Weights of a small transformer language model: tied embeddings, 4206 steps.
Each number is 50 + 15 x the weight over its row's rms, rounded and kept within 0 to 99. Layers, rows and columns count from 0. The size before them is the row's rms in percent of the matrix's.

# q: layer 4 attention query, 128x128, rms 0.185, rows 115-127, columns 0-63
# k: layer 4 attention key, 128x128, rms 0.183, rows 115-127, columns 0-63
# v: layer 4 attention value, 128x128, rms 0.207, rows 64-75, columns 0-63
# o: layer 4 attention output (transposed), 128x128, rms 0.171, rows 64-74, columns 0-63
q115 120:05 41 44 50 57 46 59 47 39 21 38 31 43 67 78 74 64 48 55 69 48 28 56 64 53 59 27 61 36 73 40 46 63 80 72 61 54 51 86 33 71 15 65 54 36 60 37 43 39 35 52 44 17 47 49 46 60 42 48 60 61 41 40 59
k115 129:44 41 31 26 43 25 40 55 70 44 28 38 48 81 78 55 70 60 45 62 54 66 29 50 56 54 23 61 53 39 30 50 61 91 65 40 40 76 71 37 72 31 63 30 39 63 30 38 46 49 52 44 42 48 64 54 47 25 51 38 35 42 42 44
q116 083:65 43 21 44 58 45 43 40 62 55 51 83 40 42 53 16 50 58 50 42 63 46 62 55 57 52 63 47 78 32 70 47 38 60 68 57 59 46 56 42 72 66 28 27 56 31 65 53 10 33 37 66 56 61 33 40 48 38 48 61 51 66 64 62
k116 091:81 62 53 37 45 64 63 63 53 52 72 47 66 39 27 47 23 83 43 62 25 39 38 71 19 39 54 48 44 53 91 59 54 49 59 55 61 60 50 51 43 46 35 42 60 22 59 56 32 29 44 81 56 39 58 27 57 74 52 42 44 53 47 45
q117 101:53 81 61 55 68 23 67 47 70 89 51 48 48 33 34 46 66 60 41 36 37 66 55 27 58 34 84 51 39 35 62 57 52 65 53 47 64 39 45 71 58 69 56 71 55 77 53 56 53 41 62 62 29 59 84 56 37 68 33 47 45 62 41 79
k117 105:60 66 52 59 53 36 27 54 37 52 64 49 46 67 28 60 28 39 78 31 49 71 46 37 16 47 54 18 47 63 51 64 50 57 52 63 32 56 41 43 37 55 37 56 67 50 47 58 40 58 54 51 09 46 46 48 12 46 54 69 51 80 25 49
q118 109:62 14 39 49 58 57 57 31 66 14 44 29 55 61 33 64 48 30 51 42 52 54 51 31 61 51 46 74 53 38 27 54 41 31 58 65 29 47 28 48 47 28 46 63 29 48 60 55 81 57 66 42 42 27 59 57 50 23 80 55 54 72 71 40
k118 112:40 67 24 84 61 38 65 61 41 29 41 28 38 53 54 45 50 40 65 61 43 41 12 57 75 49 54 49 35 39 32 32 51 41 54 43 56 39 34 81 43 55 75 62 44 41 57 34 57 67 53 47 44 56 52 35 56 39 84 68 62 49 56 82
q119 100:50 39 53 50 57 58 41 57 50 52 71 44 57 49 81 66 53 34 23 78 49 58 38 77 33 53 59 43 45 63 48 31 25 47 59 59 66 61 67 44 42 42 36 67 51 58 56 60 50 31 58 33 52 35 61 24 67 28 60 73 52 68 59 47
k119 104:51 48 43 43 85 54 43 39 64 77 19 35 34 53 74 40 44 47 48 62 63 58 38 55 52 66 42 60 36 57 63 43 74 69 81 57 33 39 76 52 44 52 62 52 63 57 75 56 61 45 59 33 21 16 60 35 57 32 79 37 45 50 68 47
q120 097:41 56 29 81 68 37 51 34 42 65 66 69 43 59 50 57 41 70 55 31 42 61 53 40 22 53 69 25 60 51 65 48 66 35 60 76 51 44 52 58 22 25 53 30 58 28 63 48 49 19 37 27 23 53 46 44 51 70 52 18 84 44 50 52
k120 098:51 43 36 36 59 53 46 75 39 46 51 78 56 36 54 26 47 55 49 48 37 57 51 44 28 82 66 40 41 56 65 66 70 44 67 51 40 49 72 85 32 53 48 33 70 35 52 54 23 12 49 36 59 67 55 43 36 35 37 23 51 67 68 45
q121 111:51 51 62 71 39 56 37 54 48 40 72 49 68 47 08 51 62 48 87 50 50 27 56 59 61 53 64 28 67 54 27 75 69 42 54 51 40 86 60 21 40 63 34 42 46 51 59 49 23 38 35 33 50 55 48 87 35 35 53 45 76 67 55 20
k121 119:52 47 22 42 60 59 38 34 78 62 49 56 54 43 24 16 66 64 62 42 31 65 52 40 43 51 46 68 64 43 73 48 59 51 44 23 54 49 45 48 41 54 70 30 63 46 20 49 80 78 55 54 63 36 52 48 44 62 20 41 73 42 63 40
q122 093:62 45 75 78 33 38 34 73 51 51 36 76 76 65 47 48 38 50 53 48 26 57 31 72 41 65 78 50 75 44 38 66 42 69 42 64 52 20 35 60 32 35 32 67 42 57 70 47 66 44 40 60 56 46 66 42 56 55 50 63 50 21 54 46
k122 097:32 10 24 44 47 50 16 74 64 53 21 64 48 68 52 82 29 51 58 50 45 46 42 43 26 42 58 61 44 51 34 43 57 69 66 68 59 43 30 09 30 43 48 79 82 81 68 50 41 58 49 38 43 51 47 41 60 51 60 42 70 65 52 66
q123 103:50 63 43 57 44 66 55 19 55 65 33 62 60 48 30 36 21 65 38 44 49 54 35 42 46 28 83 48 64 46 65 56 50 79 65 43 59 54 82 72 46 47 59 26 36 78 38 67 39 69 57 28 73 71 69 67 72 41 50 69 39 57 47 04
k123 105:50 35 49 51 50 79 34 22 69 61 73 65 71 09 46 50 38 41 51 61 58 54 31 35 29 25 61 37 76 04 40 62 42 63 71 48 26 48 32 52 45 38 37 36 32 39 54 53 83 57 56 53 68 71 49 62 54 66 70 86 28 55 69 52
q124 103:73 63 44 51 32 64 46 50 23 65 42 44 25 14 38 34 51 35 51 51 10 25 40 85 67 52 47 49 68 51 42 42 54 49 55 67 52 43 44 55 62 59 60 59 68 56 28 49 09 50 49 64 42 84 42 70 51 27 57 53 79 38 39 61
k124 109:72 59 51 50 28 50 30 37 57 74 61 49 24 57 36 07 47 50 38 49 59 30 54 63 31 63 61 50 50 42 58 54 56 42 38 34 48 51 30 40 73 41 51 35 66 73 41 31 26 52 58 82 43 54 33 52 48 41 49 48 74 59 45 31
q125 112:53 64 54 57 51 55 38 71 43 75 50 33 45 74 34 52 68 45 40 46 36 53 40 60 42 22 39 64 31 40 16 49 51 43 77 66 42 73 40 32 61 71 26 47 59 71 75 44 42 51 71 64 56 47 13 58 42 34 16 37 60 49 67 58
k125 119:52 64 30 33 57 40 57 57 42 66 31 73 43 78 58 49 55 67 08 45 19 67 51 56 50 37 49 65 80 44 37 54 62 92 40 52 74 51 40 29 82 67 28 40 56 74 56 35 72 56 40 73 25 31 42 63 59 51 43 39 50 22 58 62
q126 097:64 36 49 40 49 37 66 54 53 57 22 62 46 46 36 42 43 39 52 65 30 40 49 55 45 37 27 64 29 44 66 31 63 37 62 62 57 59 47 38 43 50 33 33 39 52 49 60 64 66 63 36 64 67 55 51 55 55 53 61 52 64 49 61
k126 103:44 69 46 38 63 33 71 55 54 55 40 80 51 58 57 29 32 34 22 55 55 41 33 67 50 38 31 56 37 45 72 38 55 39 34 59 34 98 46 64 45 43 28 51 44 33 49 39 48 63 47 48 60 40 39 36 43 50 53 53 46 21 36 51
q127 115:41 47 45 35 56 61 25 57 65 38 45 54 58 68 75 69 30 49 47 79 62 74 55 42 59 43 60 43 29 41 40 60 56 47 61 58 59 69 33 67 40 76 53 23 34 68 40 25 49 42 68 40 35 60 36 53 71 32 37 51 39 52 60 71
k127 106:68 52 62 37 65 51 34 50 40 49 56 32 62 54 46 25 60 44 49 40 15 63 40 57 41 55 64 34 81 45 56 51 55 38 45 66 33 52 46 64 64 63 43 66 53 60 68 52 55 54 51 51 36 78 38 52 72 48 90 71 55 47 48 65
v64 115:52 49 44 36 46 51 55 57 30 61 51 47 46 42 53 58 64 46 34 59 68 65 68 73 59 17 62 47 52 60 60 73 38 35 37 52 60 44 53 49 58 40 48 44 41 42 44 27 52 38 68 47 56 58 45 74 68 49 44 74 65 54 27 50
o64 105:58 57 52 57 55 76 56 37 18 29 47 24 60 49 70 48 53 51 49 35 41 23 38 37 44 22 42 62 50 38 17 40 62 52 67 48 16 36 61 82 60 38 49 63 55 56 68 73 54 65 55 37 44 72 50 39 42 34 72 62 35 52 72 34
v65 097:60 56 43 65 49 85 97 58 72 68 70 37 80 62 41 30 45 58 21 57 57 50 50 86 51 49 41 28 56 65 22 37 46 40 49 39 38 50 44 62 69 93 44 36 40 46 28 54 35 51 42 53 42 51 30 62 77 56 35 47 67 19 54 57
o65 107:60 52 46 33 44 34 41 49 35 00 59 75 56 52 38 42 42 58 67 59 60 56 53 48 54 52 32 63 54 47 68 57 58 68 44 51 54 59 58 50 56 44 53 36 54 59 35 27 63 44 46 46 47 42 41 32 51 62 65 51 42 42 10 35
v66 087:90 45 74 61 40 55 49 39 62 61 43 60 83 53 38 50 59 32 28 72 32 35 64 64 49 53 40 42 57 55 36 50 63 42 39 75 38 59 18 59 62 43 79 46 73 38 50 62 55 61 69 53 60 44 42 39 55 28 53 72 70 53 31 41
o66 095:49 64 20 10 54 50 57 58 43 35 37 41 40 28 78 51 60 57 82 45 64 37 38 63 49 33 35 36 44 48 23 49 43 44 65 25 68 67 54 50 62 68 53 53 29 54 66 44 41 10 35 46 27 61 52 67 54 30 51 35 51 24 39 50
v67 093:61 19 48 72 69 51 57 48 40 48 51 52 46 76 45 44 38 44 69 51 48 51 38 28 49 70 54 51 32 34 42 68 24 38 54 64 37 48 54 36 35 62 70 50 49 68 24 51 74 56 54 54 51 62 31 14 50 39 40 59 54 48 61 57
o67 107:33 49 49 29 35 35 39 59 59 27 42 47 52 30 60 67 58 70 73 67 31 28 82 76 87 37 30 42 33 67 57 40 37 44 60 50 66 60 40 34 70 64 50 40 48 46 33 43 42 32 36 59 33 19 55 52 45 50 28 53 35 24 51 33
v68 096:43 57 42 40 58 37 57 63 37 48 51 43 37 51 46 38 53 60 40 41 68 38 61 28 54 62 60 42 34 33 37 54 44 53 67 62 44 66 56 35 38 45 60 16 48 38 60 43 69 50 36 44 87 53 48 60 70 17 29 26 21 23 23 44
o68 101:40 32 61 46 75 59 56 28 54 36 51 47 71 52 51 51 57 44 50 64 14 84 12 58 47 30 61 34 64 47 49 40 27 51 53 56 55 33 56 84 40 52 46 57 56 49 34 55 53 24 37 47 63 53 78 39 41 59 49 57 74 38 69 17
v69 083:49 40 30 49 41 31 54 50 54 21 58 15 61 62 50 41 32 19 62 44 57 27 72 58 53 61 53 46 68 50 47 48 48 25 46 49 68 47 56 44 53 49 35 24 60 54 58 28 34 49 63 31 88 50 54 75 43 67 47 69 36 76 49 59
o69 093:45 36 46 60 36 41 28 45 80 64 42 51 65 51 33 56 44 67 42 44 49 67 31 57 46 60 40 51 44 67 77 60 41 56 61 71 35 36 61 61 77 45 62 65 51 06 51 53 22 48 17 42 32 65 44 15 37 48 46 44 45 47 55 60
v70 086:45 55 61 61 20 58 40 53 36 39 76 44 65 30 47 48 53 67 83 53 51 69 59 71 60 37 49 62 59 53 55 57 89 54 50 63 45 60 37 51 38 40 54 61 56 39 48 58 69 62 60 32 29 40 60 67 79 49 30 42 49 18 50 43
o70 097:43 63 43 43 68 45 43 74 70 26 61 74 39 59 33 32 64 54 51 38 37 47 60 67 42 56 35 40 55 44 66 61 43 53 40 63 67 28 67 43 27 52 52 67 82 32 70 49 47 75 25 62 40 37 19 47 42 54 63 64 69 33 66 50
v71 086:43 42 40 52 38 48 66 20 57 52 57 51 25 26 60 44 56 29 56 38 25 29 41 52 57 41 79 56 44 54 49 52 41 49 47 41 27 49 28 43 74 79 69 42 44 50 32 40 27 39 15 39 48 60 50 43 45 56 64 85 40 61 41 61
o71 086:37 39 68 59 78 65 60 60 44 33 61 64 74 24 37 54 84 70 62 67 41 65 51 42 10 56 27 64 47 70 25 59 57 71 59 51 47 76 56 47 46 43 66 34 62 58 36 30 62 45 78 48 35 54 20 52 64 54 43 51 38 64 56 60
v72 100:82 63 36 31 49 58 47 64 88 51 47 31 24 44 47 65 62 61 58 37 54 49 35 42 47 79 53 53 69 61 75 40 06 40 62 35 51 27 59 52 51 44 12 50 42 56 56 40 48 55 35 45 56 45 56 38 26 27 83 62 42 51 27 44
o72 094:54 49 56 84 52 53 55 42 22 60 60 23 73 75 51 57 77 41 29 62 38 57 42 40 45 47 28 75 80 48 41 56 36 65 53 79 49 58 47 50 58 75 33 41 60 41 74 53 23 22 51 49 70 48 29 45 72 68 30 54 65 61 60 56
v73 096:44 58 34 52 46 49 52 52 44 60 31 62 78 46 58 40 38 37 40 39 47 56 13 56 32 33 62 59 27 61 28 03 37 37 50 17 25 34 47 43 57 65 61 48 69 42 73 81 74 38 94 40 64 54 68 73 49 46 29 60 62 41 40 57
o73 097:30 43 74 37 54 47 34 50 47 59 40 64 33 49 72 57 22 49 43 67 49 59 32 42 44 52 51 30 21 63 35 54 61 61 49 67 40 52 50 40 26 23 64 41 00 45 59 50 46 52 59 44 44 46 71 44 49 67 65 37 42 40 53 67
v74 113:37 44 40 44 62 39 68 50 43 53 66 39 69 44 36 39 42 51 51 66 57 58 48 41 59 54 65 41 27 46 52 49 49 61 48 60 68 45 64 41 33 76 59 50 55 58 63 27 23 49 67 37 69 36 57 69 78 64 53 47 59 35 49 49
o74 112:43 23 46 46 52 54 44 59 48 23 49 44 29 35 44 43 42 69 57 36 53 37 80 43 38 57 50 92 67 57 59 56 42 25 37 74 24 49 65 70 24 44 38 63 23 47 44 57 49 46 79 60 36 63 76 29 57 48 70 46 53 53 40 35
v75 078:37 28 58 59 78 34 59 81 38 57 75 54 35 56 68 52 43 77 58 61 42 54 60 62 16 70 29 63 40 55 55 45 43 18 54 41 48 51 56 56 47 73 41 54 45 51 85 37 57 15 57 54 16 33 86 62 17 51 75 45 39 28 37 35